config.toml
positions = "rope"
tie_embeddings = true
optimizer = "adam_variant"
Each number is 500 + 40 x the weight over its row's rms, rounded and kept within 0 to 999. Layers, rows and columns count from 0. Numbers have three digits each. The size before them is the row's rms in percent of the matrix's.

# up: layer 3 MLP up, 2304x576, rms 0.0216, rows 1515-1583, columns 96-191
# down: layer 3 MLP down (transposed), 2304x576, rms 0.0117, rows 1515-1583, columns 96-191
up1515 094:490465536479524496440566526503506482432479484409521518510444406440571477490486485454462543561598452552463522490479549462549528540463501524465482527396538487509445509535537421498444491501549517458510420549422561542509485465497445493590541470554574512409467495519482574517479514556457513502
down1515 092:488499431545444461608461558439476524574540499502522505513592531518487472490443448455555512480433515542521495538551553523472473501476461439500456441573531473476512498458506594553512463471448557499511541397528484487474475504531487507512497519481488444550496534498515443455494509469495507559
up1516 101:546513470506486451506496549549486532584452477510440474507439469528423442506544533498504553477509513495576518480494514548528518528540461458455499503467447484532489458527497492493516489518488572547520447569523458536516414469559540385487542502396520497483431503463539458481538512463489456496
down1516 092:442556472488544516490406530486490553423496494488543498461536576505544515503551489507426551508506486475457547502451493511497472528496498520491539575556519456454530527427476538549512487495558490474494469461454488472461558470509485534453491496489559453536532469592509515499510498515551472535
up1517 119:526508523455614401430519468515540496590485494481457517514578518510489551528414541501549510482574474506496460535492535446538535431518476478492494471470500451489562481460537484517488510446485563549586532483502520515403500419527490510473520510444527543468489478453543445589455562470506539507
down1517 139:510476474567472541445428485463461556497498484539558470448420449464482553462417449560438473484426497516531521531460507539426440496449559528501588518449453588444444530522430509496503544536519471464328480517465504504567517508490556530502512482574478528435493512493429542463533454527528461565
up1518 152:457573535448482474498517479589460526442513467501454496438518450494505453534481561439544526527547454408503466523516489517441505521519478565490483509491515491513496502550490417527475513483525522557530478462481449441446484484491496494452446483544515469522452438523453439588514565518396468467
down1518 177:514537557510577418456505455547516466485540504503448529496403427491572529482489518470453505444548482535575515455531473440608518486539471506527446530484405431574507524496502470440516543533486508501513465476434477528492459533538560529475530457482508501526488442458529550529526541483507472480
up1519 112:481431494541524458506428550506486488533508571445490519559514424569437472502592582549508463500495461488552586452490527509433533483552489491487577493454559504518496500505441483511536509534572475516454507545462454544508530466548542474524581482467442562499485490511444484543594521497508544520
down1519 110:543493467549569501494538473506480410490523517486509556556456483464582510496506414462566555547470572494521416503495515540473466432409514534452462480526514469410479569466464442584476471451515411477574509509520507529523537497528536495456451497490553479478512492515516525571439507494475520531
up1520 115:545490396478567486520467535536503535546510489478468516514586534532464483557474471505565455519518538503497517511459593484541531485482521460539554511508448494470484533513488494594515522468489477454510472507452461552497466452498477458505524473590531471521612455525527460526449524582473559486
down1520 122:459522551501475487455484438426498462493546478545505465460477500499517501447551496493448469424526478528497601530504529499419469495440403514450557494514555502514535472486475505487551468543478505459460501489528468444516505532489545478485517534509455446429434553503497558498603487467532442518
up1521 091:534555512522455447505480514456478465477543566475534532532556459498478435545478470471569580506540494480438470518520470509442469519558456491522543523493478469521512485478488551488478486559539454426463527479478546571483512524453409570506500472486425555520434439526503508533507400496458507521
down1521 094:502509518450621572487514533544602461505479536532447528514437483509460461501546486500408445501480522494538545484518493470482511451478501558498424447449551494420474449440503465482441479444487531545466449434522369439448463472513554440481449526390545474433496469518577519473523499514480515468
up1522 089:497494503442545463497538510502450530468513502490486530456479532475516518552544451549501501509534492536472446525561562552533495450468507504483500469517512476523529506538453490515532517503586486430496481490577476461503542471417451496532518533536514479464447447537490527487522493496450574470
down1522 083:461496481493479509524461551491565463517450576541476500498428474498410475487515479457522462534491481465486514434481522440553542502515485461497451480562524524421472543484505486509502465464410535548528474537500459537529464475555529509464435441497461469500436535505503507555445472572476455539
up1523 064:450548455519583390520424457511444514488549550494539561537468537510504526497537537473559467541567422438462492461521544506475504476522501506527543543479518539516483637459546547505548525508465540499503532530487453547493444511504551477537437491496524560474447445526493498430488567479531470484
down1523 057:493539511479497605469565486443515501470454518555478495461486431506537505461550491461481452515511538461453525464446454503548462458455556470498538487521512436564542442463549535457507503464493506490504484496465509528549483582579514516454557597517507499534483529476456528556479474530498480485
up1524 089:465475495432536452548487459581416495546470457452497547505544524447450489447484525424450523470516494515425546504428494494520486535496535525498470550489507584484487572547512476484503524421560572495551466495479513477557495509509416449458526441466442503467476465523469582526542456482508509505
down1524 083:601483416514479484471538500500565503519515485537409448477526478582415518525465516433563495465481507455456536524462484529503530478536512505522477450476505456517554504458503536463453501541517500538475500531555475507484510546530541509505508550439523534500471476472552441451461506517558486453
up1525 100:442613573486599516511503522549439441523416411522489541452505499441529520521454477479476527478507463509463480524564536503506536528527497488437567498549533526577558508443451509483544498541489512445513555545471513496551611527472565565469558466526455506481482453463476475543505549527481441530
down1525 098:563400427523408477495451496489496518559505555504488517520471530484535445470527523513580515496457488495464526495459489527548558517448428554482480535501513510512491511512480496485497502478462438522533559484491498505458482497500500518554494481543469523503481517490567485467577531573519502463
up1526 069:528603470531521469462509453501515507523533530499502482463509533549470479465401474527535485512520497443458448514534494483443469492450497470527514550500482486518518452486427502488554370480537588517464479509524450491538501461504502471409447519474520454528519491542471465464449413487452530502
down1526 060:573445473452497596536487504476484450482530538499464504542492416471460482494504491490470462519487480505485518492516579489520485494530550498507462388519558501560485521539555567435527531480547514463528489500523527460488558484472428533546536530501468477426449515499540539509471482457551418508
up1527 126:543512450570441420539450519466570493520430396485502484487504484530425482552550473517490478480539534497527485533510475466448559472504572508454525485521597539559540541510475508426429470493544560524575542466459489468456494571474458426532539406481416522452545539476500482457420538488498532474
down1527 127:492470525472472476488488459566478456485506526482531525516539553542589606505515583511566506536489540491532506475496473445547575443409541504508464412456421462465457482543470476491458521542535501499457514468428566489539577417480515557487443448453527485527473484512498511482546491512537470506
up1528 104:511513462482464520505473503519449401548498525459504517512468547572487539518470422429482493480428507511520507459522512428537510493485476493566432560506475461452547464501509494470530475502522482474515535560475484511599537468536490474578481520533470536531516478519536424555459479479510448524
down1528 097:500446461530569526534458524466562507503534562469545563468457458461523421457590528512458453485523451510527532546550467540521468530531516478423438439490523477553475527536469497559495494480479526483465497531452455483505418546475563571481494545427485407454562494537518492490513514518545532561
up1529 094:503537587501526500456477501491506524463544511484471463550496526464405574453550489468502463549510535549536523468516508460481511521496533469526484391547545510511527477515451521488487497545460530504497484427521457564637480523515502540460528511509502431458463471517562467509423494558464462455
down1529 095:448430476566461463496457533579453546531432479518503498521507492561517437486513573479543464490432485513545532494514421518511477382502523506457536529458542473470477470501504472514491526536530516452445497531472508522365494450444452550591495481414506514518501544469481500471530514477501584485
up1530 107:538504511520493507413453471523519513461424461517494517533463456461432571495528466576503468497421471476560480471558500468544512478491459515493538542452532526459433429520507467453449470513552544489394464563530490472539510499493513544462540459530503517412508465476442422507516498499481486526
down1530 096:492514514458518458542469533599506506537542523505510542539583542560569451495464527531491522573526512493567446504441439546467427469568540510463455511539470544493507502474528499495462528506509491497570430477503538493483540499443547502479502512468537534530507536471502493483445514584509489530
up1531 109:564585483448553495498490479535517452531482445514454498475600588420472588485530442440477512509577519434520420476569569482481479478521557501512535477507528516476515545583578451485507448485512487492518516469380442441476453467407517509501521519452438549508481492558451422497433552483500581517
down1531 107:463438477526457548501464514523498549520593534484531421494491444519482483611507498512472527509454488511493459456432480443513441464509459513476410485530544487530509468492443548535424561515471505515424423528554474476561545567491470567507529466541491550535515490521520479528543531492536505469
up1532 112:541528481502530469501451479614496426548459535461456478477538570459502449536542465520532575517626495499535496499506493480502482437457529496475482459534548492516518512506431489433497456436467527527526515537441499497465438547526490392450488495530595496436500469436546447538436481513457515442
down1532 119:478489494507509530515489523439540568514562508474519524422424497532524593500453486483453532498403496493446530569474546459487561509541504508480566490485498464520485527588518524525474533502506489481473497429487505501540504523522461521529561425524417494535506552483509491434520511434497518497
up1533 125:574437510555559459489482543492513525543404411529516516475568529518528495475508463514494511596499490489530540513463510524489516473528527578496473542491557425521486507513543486410503490441581447507522561531538427403517456519513505435569544530463506533419485528514493479509446514525482498480
down1533 133:475580477475464523460477502560447471449522498520507555481472512519511485533542558562569461499474496499538540450483483507461532411445478587488508498518470552485564513537485532524514501552454522499423484514463545499469515530494503541539452484563522508582487433493493507482483415511438480502
up1534 121:539436543531526539486492475518510483476496500555540560406417495445482516502435536500497515427464557497497593503481481468471519495490520510498526512525465484492477516587535486493431453492505521545447514547507505477423511546491501513522536448623571480476498484515455458439506525504486478491
down1534 110:443486495487540476504543551608475504436535514530488444493508536450498458531478454488542458495398474427504509502490539451593526402549473510491563518462504488441494528400532469529537501466524544553545557517480499454515484463467486507563468483458579451583525478503509477462517520537536522447
up1535 099:530513452455521476471457458523494479534537488533414465542473447438431483474509506503499492475499466501505542515527484494510515507507500514500471459517532497519544456510406481471486480511472520519487478474481461508554488532555524476512532470502484472553564480540500491430485567508458478463
down1535 090:477480530497511513531537537521539497476515485530472576463526536545491472547526466514556553451474517499465507546493541488522499376470511467476530524502551475516439546461526425458534517499575428531411508448519479500538445507460533469519484527478538488449454518532486482574441470532524506520
up1536 073:343493426576493488510521526478445491490489522497533492544431453454555423492522464455496521529468567467509502432465461466497429557469512556556505501534492499520500522538524460492488461485577497554511427519418497541486458489434528487510543523549464494439524478560457433485454463421475550539
down1536 066:598528583439506523504474445528551468537507454544435516551557524527507549531541468487499481520413492506511519545561559521479517514460564465482479481574499515487527480460533532608537531489530476529415486485558488505453534525494460558518416441463537498503433428464541555484509509543532472476
up1537 128:588449473555648451465470490557543484575421412446569523528525522505517539519535470483565591524523496455509489510496537432523455486516537443490509498565561452478496494511453491545535506426501532522480495486450538485440495492495483544473536534527529504515565499511486501513507516468428553477
down1537 167:430539520469406484434501463414489465441572560482539488496453445454538441463480481519425450462484461546505561478489461568461494507518478515518499468451531533486444501507581485452510497612462491486515492460550436528548525505484503462495506490485465451506464559506459551451496482504495476530
up1538 083:553501526489437474513565478497454454527464480442542484482525535481483482475463491523539451473493413522457441567480516463453526592551511512465518522513551485487502526516546460496476466492541478515522521491472467539552532488461492450540422468521467524485438464571519458527544446495487495517
down1538 080:535516462495576508550500502492528527450510475400493524451482442439562464522485440464413517510520531557475553454509536562554392584493493461473494423518542472427476431458516531546547508503551530502509528492401514533435454504544458517524517527486527474525507572468484545458477506474455460444
up1539 088:537561533445554430480463481578522505523473423484490428482505481583541550398523525528431502526502482552500575533491520473485526514487524479519455471442470537471460511521429465526548501539496485559416529508525409549512524454480456502540521493472577472448494425522518484533448525565427502477
down1539 088:452396468506463553439565547471474435495497567502511506498530493412475487517537485459540443501490522447503439456534451580507478434560460465545521483534496456497520546465522513474519454495451509435488490465486560477450464480550490557510534540467490558548561517535455524484523440446487442514
up1540 121:497539468572523542472531532464492525498484459496537438481522494451487507450546302567537550496478467411488482472515409489536547508498469493402546512481476563449476466458465486517496502570538474492551531545493475479537496535478503466513444432465542480485471539512542476575484486475534422566
down1540 107:478469517491461434479509484471566413498454559542515531526518517507511523538474549483511522482477504482469480438402535475485550546490523471500544440513568521533440490526499569458557523578520534511511506496542488526472529476463493439521546513519459533511506475494515497441527522463529552483
up1541 098:432436478458599465506464523508542457485425454474515520554441582526496506533390546411435432513574543466487447445510488503474509541559532521549519545453527463582532508436533463473510476553542471470493574528474450493526502492475464512406528529505417529447451500535493465510482492535505422488
down1541 094:520575591540446564595537521472488551488524522558438436440485426521517447498482532549542493481468468567452553508456600469524458527518488538451438432565556480409465477535521471512488532559530596554451453494479487581497500486562543470536457535510555448547462498495516444503468527503493515466
up1542 128:457458530456458485524470572453482460490449484478424434585559496572525472528575521540492501553628455425468511511553511526414532544520460476412441475448483488611507484490451458462392517487542586544491521541562554503378441550485570536571567550500489518513481458520518456497403380583512499511
down1542 141:444495528464598469531529401538456499517532530501517522426500526414573535565564477440502467486446533532482507439505523492495497512455470494508556433486523502481389461499522480465508435542551452490577500439514456525547518521523497563532446479481437520531475543518485504551513474381456521515
up1543 074:467495542584454494583465527453468430520512512437492474527541498515546506495497500427428501473530509363501490534550467474494394566521459514461544432541442493495455479458480463495500459490503472511469479565555477478554408486489472519462583468534474480558474537498547493515477471503519507508
down1543 064:461506489474495486505535449512577496471477475504515499424508535463497528485503493500474477496486506507502538490432501489506527421518543572526478488411529498473474500445487539514512478501532548420511539483529506494507564486488518450483433515457523513492544502513483439507543513409498487409
up1544 142:506490444464440538517429451526489538593383523542526524489512525557539478442516500483544479574470604483487492569499513401448532505540508461442552584519480545513493563559519454499517472423522410499480484512464456472506484455460468515473473514596520518499544444564486494518495498515536531498
down1544 152:438464431492473504473511502484461547529499589561472444448452530492525410456537507518512447513497460490574467486480509493552468497525490484563515506499543500482471527499586522488565536536489489486501506478530429530547494495582450521608503441401524435427463494501478488563526515488469531534
up1545 068:487447488545447459531557541507449459414527484486513458484481474456551502461495492486539456456540544459515523504440470524474502577421561522564518537573501493462522566433499464519502559454495473514467544503575538434442482493477492462485546463506467488530491531498485484469514455501464579498
down1545 059:476512461436528486447518518537500532537530466402553446539538492531437514507505551500488548529504529531523516478480486457484463563518458452478487505496509530455488464561573503518465491541516490495536542503440451516520561440545420502511476493502511512520484480469440506517499541487444476574
up1546 129:560457493561499507480518486495542499562518528448513487566483511541479547435532469460559531457564561529488455438467519544510468497516448413420514542540512497500541511512472478458478515452449512498563511475450484509456508483555425515542465550512493532422535492525496536557534485551461530491
down1546 125:483499545513465499550438442502561491458453481479553533464504427489474452512465491545513400528513471466580568492526533513538513646484449427393479456483462501397487500554498483538480547468495494504572537499528517472500469527507435475449535508495482520518439550500505504504496419499490479545
up1547 110:475530551501552511442588457484436527445484498525440553466482492525521551477433428440549506531503425541564505508506497469475507487518556488514474468534542555502515518537493464468493535593538464602434541477522505471579502470543543460489534537573522427521491491539476458509445553532474527504
down1547 100:490479445456521477604499526514589551544536557437503502450468515534505534485559545474490524515504551447511504480552476534470448460474503506464556502451498527489508480477522498485506491441496508430533470511477533499506492475464488494536474509516428448471484497427481550491549514550473510473
up1548 122:529456501510487512435482387430441490465503511592526481516500524518511566529482445533546591435596520479500495497491541424407581456533413532429444552512508538526491502536513456470512486475538523563513488532499477543486454461478451540560520467500495502525482453514573551467497558574547434440
down1548 114:493522560489522475527531525554542543443508485481510453507513472482455444574473593504467538512466498515491435540506481550475509445565509449534529536556572588462503508454506523467516435548424469510488455442495573460452459453498561513536526571510503435505557433508459561423472473510639547483
up1549 057:508570422495491466496557554522466453482515520524480573548465502492424521481419497435486472477574511574473423467454498473505575503541499502476524500507514476506579474516453519491520519536577450467575492507467501425553454473546500548606508438468439501463479477518428471474472482513530553528
down1549 046:540503467503563534550458555509539457482474532542500516510459399484435543524459532502529416498519493538506485561476514554542491547440449563468506505566530506473477484480479526540506492545495466514482464525514439498498468519495481443469576501526534542516516489418534508498489548471488449422
up1550 090:521511507516491491423510481547440519453468487516466529474509482479498456549497464452502473477508442491467487499539526524494533521481518514477587486516483496570521542504497470423472499488517544548556514580537505454473441487430438480512544488539585559447463509502477472532490493538429521566
down1550 134:487500494496515449448439461567463502487452467531471507527524443457500484507506453490496514562539449466498511514532531481502543469524534537446551500482468486569509533551433431439485481516521533534523520503470469488505437456481486454512523462539522508462505459509508483527491494524440521516
up1551 105:484523564540524491482409499522545539467492529445509511532550517510544431485481471536489504493532460470527477443548520507529525522474485501515451507473490410581517446486435514474452405496518519452559534519504492525440437450467461485510484471495597522451545521414496481509440472582456473478
down1551 108:499492469439428522573570462503521440523470486530487472444425506470478533526527553555517478481514544470541531586479528473548457494552520489543539417531503558542491474510533527537535523528589521517446521536465491459515504541482482421485488538505512464586454425585552438447499531506522533548
up1552 126:473440457527533537513476540448541438443438496526493474526500381563445512462490449448477525486514443484485492522505576537547556517468532461490578497455504619514501507551503548540469474470436528506492496496429494505534516498522469464477511504514494468418512451528533514527523463541429481500
down1552 123:545499543527519558541498491517569450537476472476537483462521623505471450515491508473547519533495515518448519498517505536480499452524500498455447501539497435510480481549492539458473484512526446476468479527487515539492514467428492501513587488546494516507456531497458444473480487485512590486
up1553 063:454538484537592485474394550489551460554470427488472529483472480503501505424480462500511513446453604430508458546473505532512522516468511576509484467469451489506555447491486574546519509483486508584543580461576456581490463496484507500443427467501541524537529500535513472538552573375461513420
down1553 060:514542527491493516435521448496513503506520518394475487570555552601481484534499485498522500468521485517461523520474522452496504430458524519474487456494540547522511462537498437543542423503501489448442559579501475503495488538426528461464524538530533435509527551479420538477435562521489557522
up1554 095:478459477516613459461423484535404551507438547509592519495491470541518466438574549535559544522498528428499549523536505402539545531517533552475502583429521508475445514508481482523459470564487500542504410551502474483491470504526466506477542494556530442523542475562488527500479504536485532580
down1554 085:524493523568435494523522451428564475526620469468477531435473532443496439520484451479475452471527548458503485530500504527525554466451480523481463463565512471487493535555496491494445567487471460487465560457466512452546502560526479497423427490507511544510484559444531474502490491473515545412
up1555 061:445571480402495510449545551491483532490467488447499460508456457551513510440508546480518531435497450554411515461493509487537469513502511507465491480494542487487574568498478462473507508419558424462477448504449453461486547457438486469511467542506384457531424477532488475470544523554442547531
down1555 057:528445554462534586516499523567496446500537571513478513548556504468504504561453475547459521510490535524517458506471554533469481453530575470533499480476481524517488520527530494505582512479490532470444465527538553565540510468472573516479533461457537531547555497495481569451516557473460434508
up1556 121:459475522493561472532532543557478549540490423413504513577547443478539574472508508523509450536441424449481518510520492531485505548517420473436500466519476461533483455500440481558513472497475531510498470505537518521466543471528565536518544485484522491478515521474471472542558489549442423475
down1556 134:511535512524545526503465517385493508526513544542525520453481526547499518499450515510476515450517504574458478471505548552552547475486546454519538554479497507413502551493515542494507472497464468451464587560511504485536445517463484479449469522477501538494547596479484530460480517442472517499
up1557 081:451516488427496482490482483516482476459418507492504538515513502499497394578505461468430499453563524487522476509436414555531473516479538522502465576444553526521522519526474468492523563580526458610545440455501525531500439492571434538538447539584498540470520475453531443524515471462480549516
down1557 080:539509532539523577476502485522546479563613489522517488500481519551507563506569547472475519501455487569433493439511548517537561471482468481520532509464511576490472539488497508427435450449494514444436531513521464499486518469514483512481498514472498525521590505478521450422452504526487426503
up1558 110:422480569455400472559460505515442518580490470547460463532521459497488510496538504556428512474584557513543497579541463443494594495469475531423503510456527527564523508519427507498444497512481501461472388451545484510528505507538524526502472506500453420471468484524533492488431461469461458562
down1558 101:422518474520562441538550469472509452494539476427506508497464499612479482483553478485458486538487509405464513559505533530495460395537563476530536534442490469386438524502512486580542450418522595509513496503564467508550520514484425476427502505516542503509518495497505506503501603530442524447
up1559 130:458573503515450501424532503500480510500479533481530508515481511566508505482444523533551445509541475503525442483504487569490535587459545534452476539485434469558553518479503453474514454510455499518514464489458544560463458474514461460484437465511541508468514502485549540481517517511492505546
down1559 174:531452501490552535571476455497552470452471446513521519523539520429489477534464449519467543538488514499458597471541552479471423439543472432523582499511542554439419460529510574583422541449530478481528479505517464409546594516544493489540560515496469529475525517513462451493503442530423479438
up1560 065:527555610475580483471492455547509490485494455535499478524498462496462536528467453522424504441473522453496475497496487448481520567451482426515526505500470508486495559573562503476533590489439500519474560485537464556522529441557525557444551490508454588517463475446510429512595525497485512589
down1560 061:478437457519507467491436541577430483499488456484534457571538550531523503509534531507501462497485497538523590478505565532482425377515467537492465556456524447522464472448485494528488443463490548467438450560481585508524479474509467463529466544482482474425507543567434496470481528464455481392
up1561 077:580552537558508499424510569588504515434497467507460462495499479526498556489541541509559552467604522457536502509501471518514553530517482556557473484479437482484438470587521513507529479532460531475566566467489471489506494460441508533539521475400445513490485549544530551525594475485524501471
down1561 072:465528464482511454572459457441556470457486489429546497419510569504495470454453505501479438523466543551504484508529565488509398447427503489534493545506472492528514530459405438543427474488481520519489547479490537533471481520552448534483524528486461488499464486494505493485474515519447497510
up1562 124:522585525560516542451510461491478527497469447517529453550472501528487526519426449535487546526569455518471424467523461459529521490512490582472501511469434482480496489465568502512573435485471430553520498559485514474469449575445508483450521530502462583498529485542577522493427507505442503471
down1562 125:412544445501493534472574466523477516488469496436506470573508536456461524476490499487482490554500508550522479515482425516470472534428586482530574541464491514514495543498544444543501534478557457476517519454492468441512481494503538486488536544594567443468529543470568488509512494514463509447
up1563 081:468483554482475464527545461561494481543482440488454474516538488469480485423526510494508470512559432479515515532480502508465515536555533520543476516565472462491468497487486485500463566509516567529528515455537473439504445449501553509504595475472570577473515520511506490519560467524465490477
down1563 074:506509528533490514537461517475466567537536558575517482465458481447509474553520460494467503500497555506433382466491444540517494509492469481555528408496470500519508460541476521476472486503456375517519483520490527517525484516494452529486513533508379562526506529481566494531470516479544455454
up1564 143:503563505525523507460495531584412518517462499537476517536556499589511448525433450451536528476402447498504533475477514452436468495460464518418463504467446483597506499558492509535507456506505560539536524499505502496446487496550475503518461508498538499557443445465473479557505477481507486485
down1564 146:539523512483535492493548487481518522478531562464509509470513525475478527524441515491478518493543512525522528436472535481494514539476493596466471550484440438500481607436487464444613465510452442506472542576443490506505488498478531498491508423552538458485501414478512507527528565555479510490
up1565 063:534526497584541468471558472453450460459506534512553503533438551503540464550542502532478479525480568581563511476559536437470495524456487478465509549503495473484541425517519510447590498516530514507437515565476501499550491475517434522540519500494524522484452500511505499542532521488396436505
down1565 058:562474518513549531537492539453473507530520436511553586554511433450525476458479483471426461510510452530521550452454482514502468468549481462521505486419454514506582491523500542551537446498507544557500472544499528512434513470529453437493509461473595562418525521547454506508457573501535534453
up1566 101:460506537501522506551491500467521474546415493498522431549525575426456558518512463437502537504485452440508449496507492482549529562521517529447487545482521492504530462470413478434489512457481499565455413500502497518492488495496535452536542479523461478509466452490527443570489491487456479495
down1566 097:520479521516475523515444491534493527424602503436475502435493467500491502509475451504503438446515464546522475459497509489505490410499478506493481444494522530428494518550579515459538509467408558493557503443488446435453495545526489577522543463532561498448471512470398457410556510420470513409
up1567 132:484536462518512504481495481518450474480498537543432536516473530528517469547532416526494473461544551492482509497589498508482470476501511484483496555492471512490506533459433526463408458479530537503498590545480484483464471561510488491512463537491437521523473438541453497478476493461430498468
down1567 134:526469489456540484544475468499511529522458493480391497524455544424470467498516483455475495497435483421392447486481574493541382445520480526498409458457513539464484479515400543435555498440488498463572444516507438500531502506446500484569462499464486480469481475464523494555508485434504477537
up1568 113:519469546447499450483531498442478468446454491518486535519529506537462442557412509463469546486472525486562521517552467545464488509453450590559516489535487458507530497552462464473549439457497502558546572516491526544513536508545431547457508495479580524489454488547487488452490440508458492472
down1568 116:512515537556426454548499442509509558519482550545471449487413565487458469431561513522533410452493498467431530484455440513544512443528471446431546505535524569470535443390523438483444547510509528507480444503534529515444474523519517521525502508472503444572502534464487440503491498470537495486
up1569 176:571459528504460500514500480522528436503469480540442444605498560444421554565498461521484516489515525502518478539495627465508492468559487477510526479567539542448554524462492446496526492461498453537509441476512496485546475561498486497486513462549479526550504516547539486481578446509497513433
down1569 208:531530496521431544503534504448492442484477506447482411537484504397449554486499506497501487521538540605524470520489514423541442491529461433554524538475577462526538498486486461490501501454454465485471480401510538474547533545549433573487500549507499409549519451551510499538545420511486561503
up1570 147:518503508554532477474485466509494484474486448428435547528510500471482495478475486521483455545549495494552425552463533432536537466567579430555493476545433551483486524557489477427461472475499495547456487483463449449555473430524514465456493423511460504470490424434556506548494519498467522540
down1570 187:487483501551516463494548454548516571458462464465459458548516452406464563499465511525469459526500459510497513557571505508569506528493519468490476446516541555483493532471474512473538433474541506465469525449493483489523495511520515479471492500540524484507484522511459521494530481479499501576
up1571 066:591449482471571430467502455491455534489545448488494520496492519527481478490484453429518479431481531570552502555585554429541524582586528523460547492503521504500524551490448468466508540445426504444554470418517450484509507513577459483505530460459491548448516491541499538520445445563493503424
down1571 061:534478517565487576528529491515484422534452477451494573515501496447474466473493515521489481512506473530515585516473418521445486427481408562493490550499460456557456511465474543482480497517511497535478483504540522454497510487421538528459611509534444434466515556529483422486542497509535488509
up1572 066:522476551478507568532491476538523585510491484460488492487512533525563462498430542570500477528486507556495504477534474529494439509517504532471524473500521577520518450470471471457565568467501514488506489441474516504520477493529501491483449510515474508548475507467497527534490445403534505515
down1572 059:489518504481535517475462476468500526506494488520483552456434467406480527462534456507488443454490451535522484452500560461507558525499556571535518491434606443492513468478488516479431506497472531430501544482506478531535565498493492541494531487561534494486522523478545491540507551483542426537
up1573 088:442594539512497417452515524539472493476514513493455480512527483484460448572495457546558483479552505472495580537604612549514451506527546491422444562524499480517498490414459523522462447512546506476504421451545543483450458522496484474504520461612456435487523514444508526473461506528514548503
down1573 083:444458539516506490509452473480492495532563520498565510511480545531541506494502561492484497465456459490489460476439419467516458440469474428592507505501512555429510410587440510467487538433488439508468566523487496463507514523509462541512418503424493573474447512493471437548539515450518466529
up1574 078:546468476468490540517500547469450426443469463492456459532458467508506496493609458512517533468578459501508504481510506470492431523570542486532473506486492449491587452514488514458537465545453504483437499562522584529530480562522517538466453469501475461478547493523478521537486472516544476460
down1574 078:458512530517517517449519541520556527483599452549533516493540458503528485501503487446467502478513552501517539604437535510523421552485452516484452569517479556446459542549516535534461555505541545558492525410513411483495497449480501446528482539497544527564473553561529543495486510497504554480
up1575 144:479508478607456544462515476517492461414487475453494490504545469612514439458565524530528570499574482473551416549443472447509537524498554499496497426559424455489521468466502434502510477526496475566490439520506564478519492440535506419508470465613501505505475482446584523521543533503500486486
down1575 144:542523504473503515510471535535500468476510464406511520492527509460493490564489467572484481515480488500484507494534505483533525495456484519508465464481496448438553431435478555509522480524536514488499448466489557559493529448566553528477486462457566467515451553522529541454478429471512415509
up1576 073:544476543518424538490510407491515452514511475476506543526401502497490482518486433490508473498486502496495500481461416467472553454467418582461537504494490545487491471528470522517538434488562472496535516536535553542506501420527471528513505542522529518464503571485499571542580446423515485616
down1576 069:486508443474490484478552465492538544521555451561414457482542489536452469523510488473507529476526518497477544471517565567457412511482547421480385417527527545532435468538513526474450512506470530528503489461551532435485548557467510435504464492521472427568510460463557484539483517527555506410
up1577 119:513563512520488437484442583528457528512536461527474487535494452576545512478545486511583551489462537481446503459502518510551530509518479496494515510477494487443519522472444452499520546521477435515559518480484494537426464490462525520504507562464519574592608449482520509522452487519488536522
down1577 114:492501469507510540519593497538551538476539516480495467501499517538540545502449526451506529517519540634551525578452495475496486522471465411543519488503499515529501430507555433542552495513443471465495570467469482468494562488542485438420541452521494456387448531569464498479538542485560501452
up1578 087:433444471518503560509449533486504491496478369492536499516522483477556533496443414562495480523524409450522470509498476518514537540461450506434507506519514495538518480491456549497529517484538555533502557495415470431530543468545514539504466496485537510509517475520474466501546532502437496509
down1578 083:546495478485490497515518483494567462479478576466461511447478540462523498517451443479513487442468535512549564525482572482505421577466576460554474542522496475442500472565487425516531475481472531465480511517507492588507570524501419461484562519540558503523466502454513461517438458443595474433
up1579 122:475487491573465570479499509504453489551542548523527520490475536562492532429511447505493482511519572515459480502453449441467519516462608568489514505502521516511517461536509500531521408458478418487479480594399553544581436489499435470479550488594507471502513544518559547510478406474525578508
down1579 126:488561512496515476497534448514460507476462467505623552447527575547520538528459512539449503529494495512496539425503494531472475482494434485484471483527533480483491530457555516505542492539440528573460453437474530438446442494497517509476477514518488501507484526450538532517571499517486456474
up1580 138:466488491483555511471513482506520477500433496496504487548503447471443523499396484510578564443480554460462537519492534506525501477511448516459501506439500576506590490455523559465459477449492481505543492463466519443446495453503474458506519481561535437545547455448461452537553535470492461559
down1580 124:476469500488514551524499530495513504522564582543529483526528475442539467495559548518503576531543510435503478474530492414495536498511499488439447448530497489471521468474481570495482486506515489542530525476504466508479490428436514528492515469485468455470411528540441541434423475512553478439
up1581 062:542501457541545415594442541520471515474462472467449505589518471425508487447507494409454497448463499530444465555499494533515467497480500454527494501524500436548510528558498488524511475422481469525483488510530515539511587491547529490530434463512434471521451507501521479452441533488468484609
down1581 053:430421472541552479443495477465564541518471462545492455500503485518495512448451529504542496552583520505419513439548511488427475494495544492522492474484466502484400564495454469471499445513562485514501506571517514449511472532456466466507549454467405531470481418482488446437506470446520470456
up1582 062:522515531467464510467493473450496576503455439508489509605520479492521474393548499447520524454412555451536548442495495486452459597582514530509496525446469485461500561515511511493541550440531442532508479472514460481423480472423504467451418453496486479550498462492471467476481493537448522506
down1582 059:518443435574490459505500522532497524486473486539478481506489573491480520556471552517499482441547523506494508472477476480495498443458485518451480469515515486508530522479533477478483443464511435519484501494487443484500531463479500511447577577464547572470520460524497561512514496552502439548
up1583 075:506527493495449505525513500543480533485525486497510540510510502558553470519530496493574572517480467382479506486461516506487481496551570531536511508468484521477505462466512468540446560504490520560511448578552485536579553572451453511500461479496532562530496489594483521508510464509484463561
down1583 071:497534551559439474523525574516543482487442541483448438515473452485445544469450461501497456513517518513479429520539422540505539552500472421450525564518514542471498577508492500496452499505474445467482445472512516522441463530503531467461491504518512534473551536448487512527551624500439558511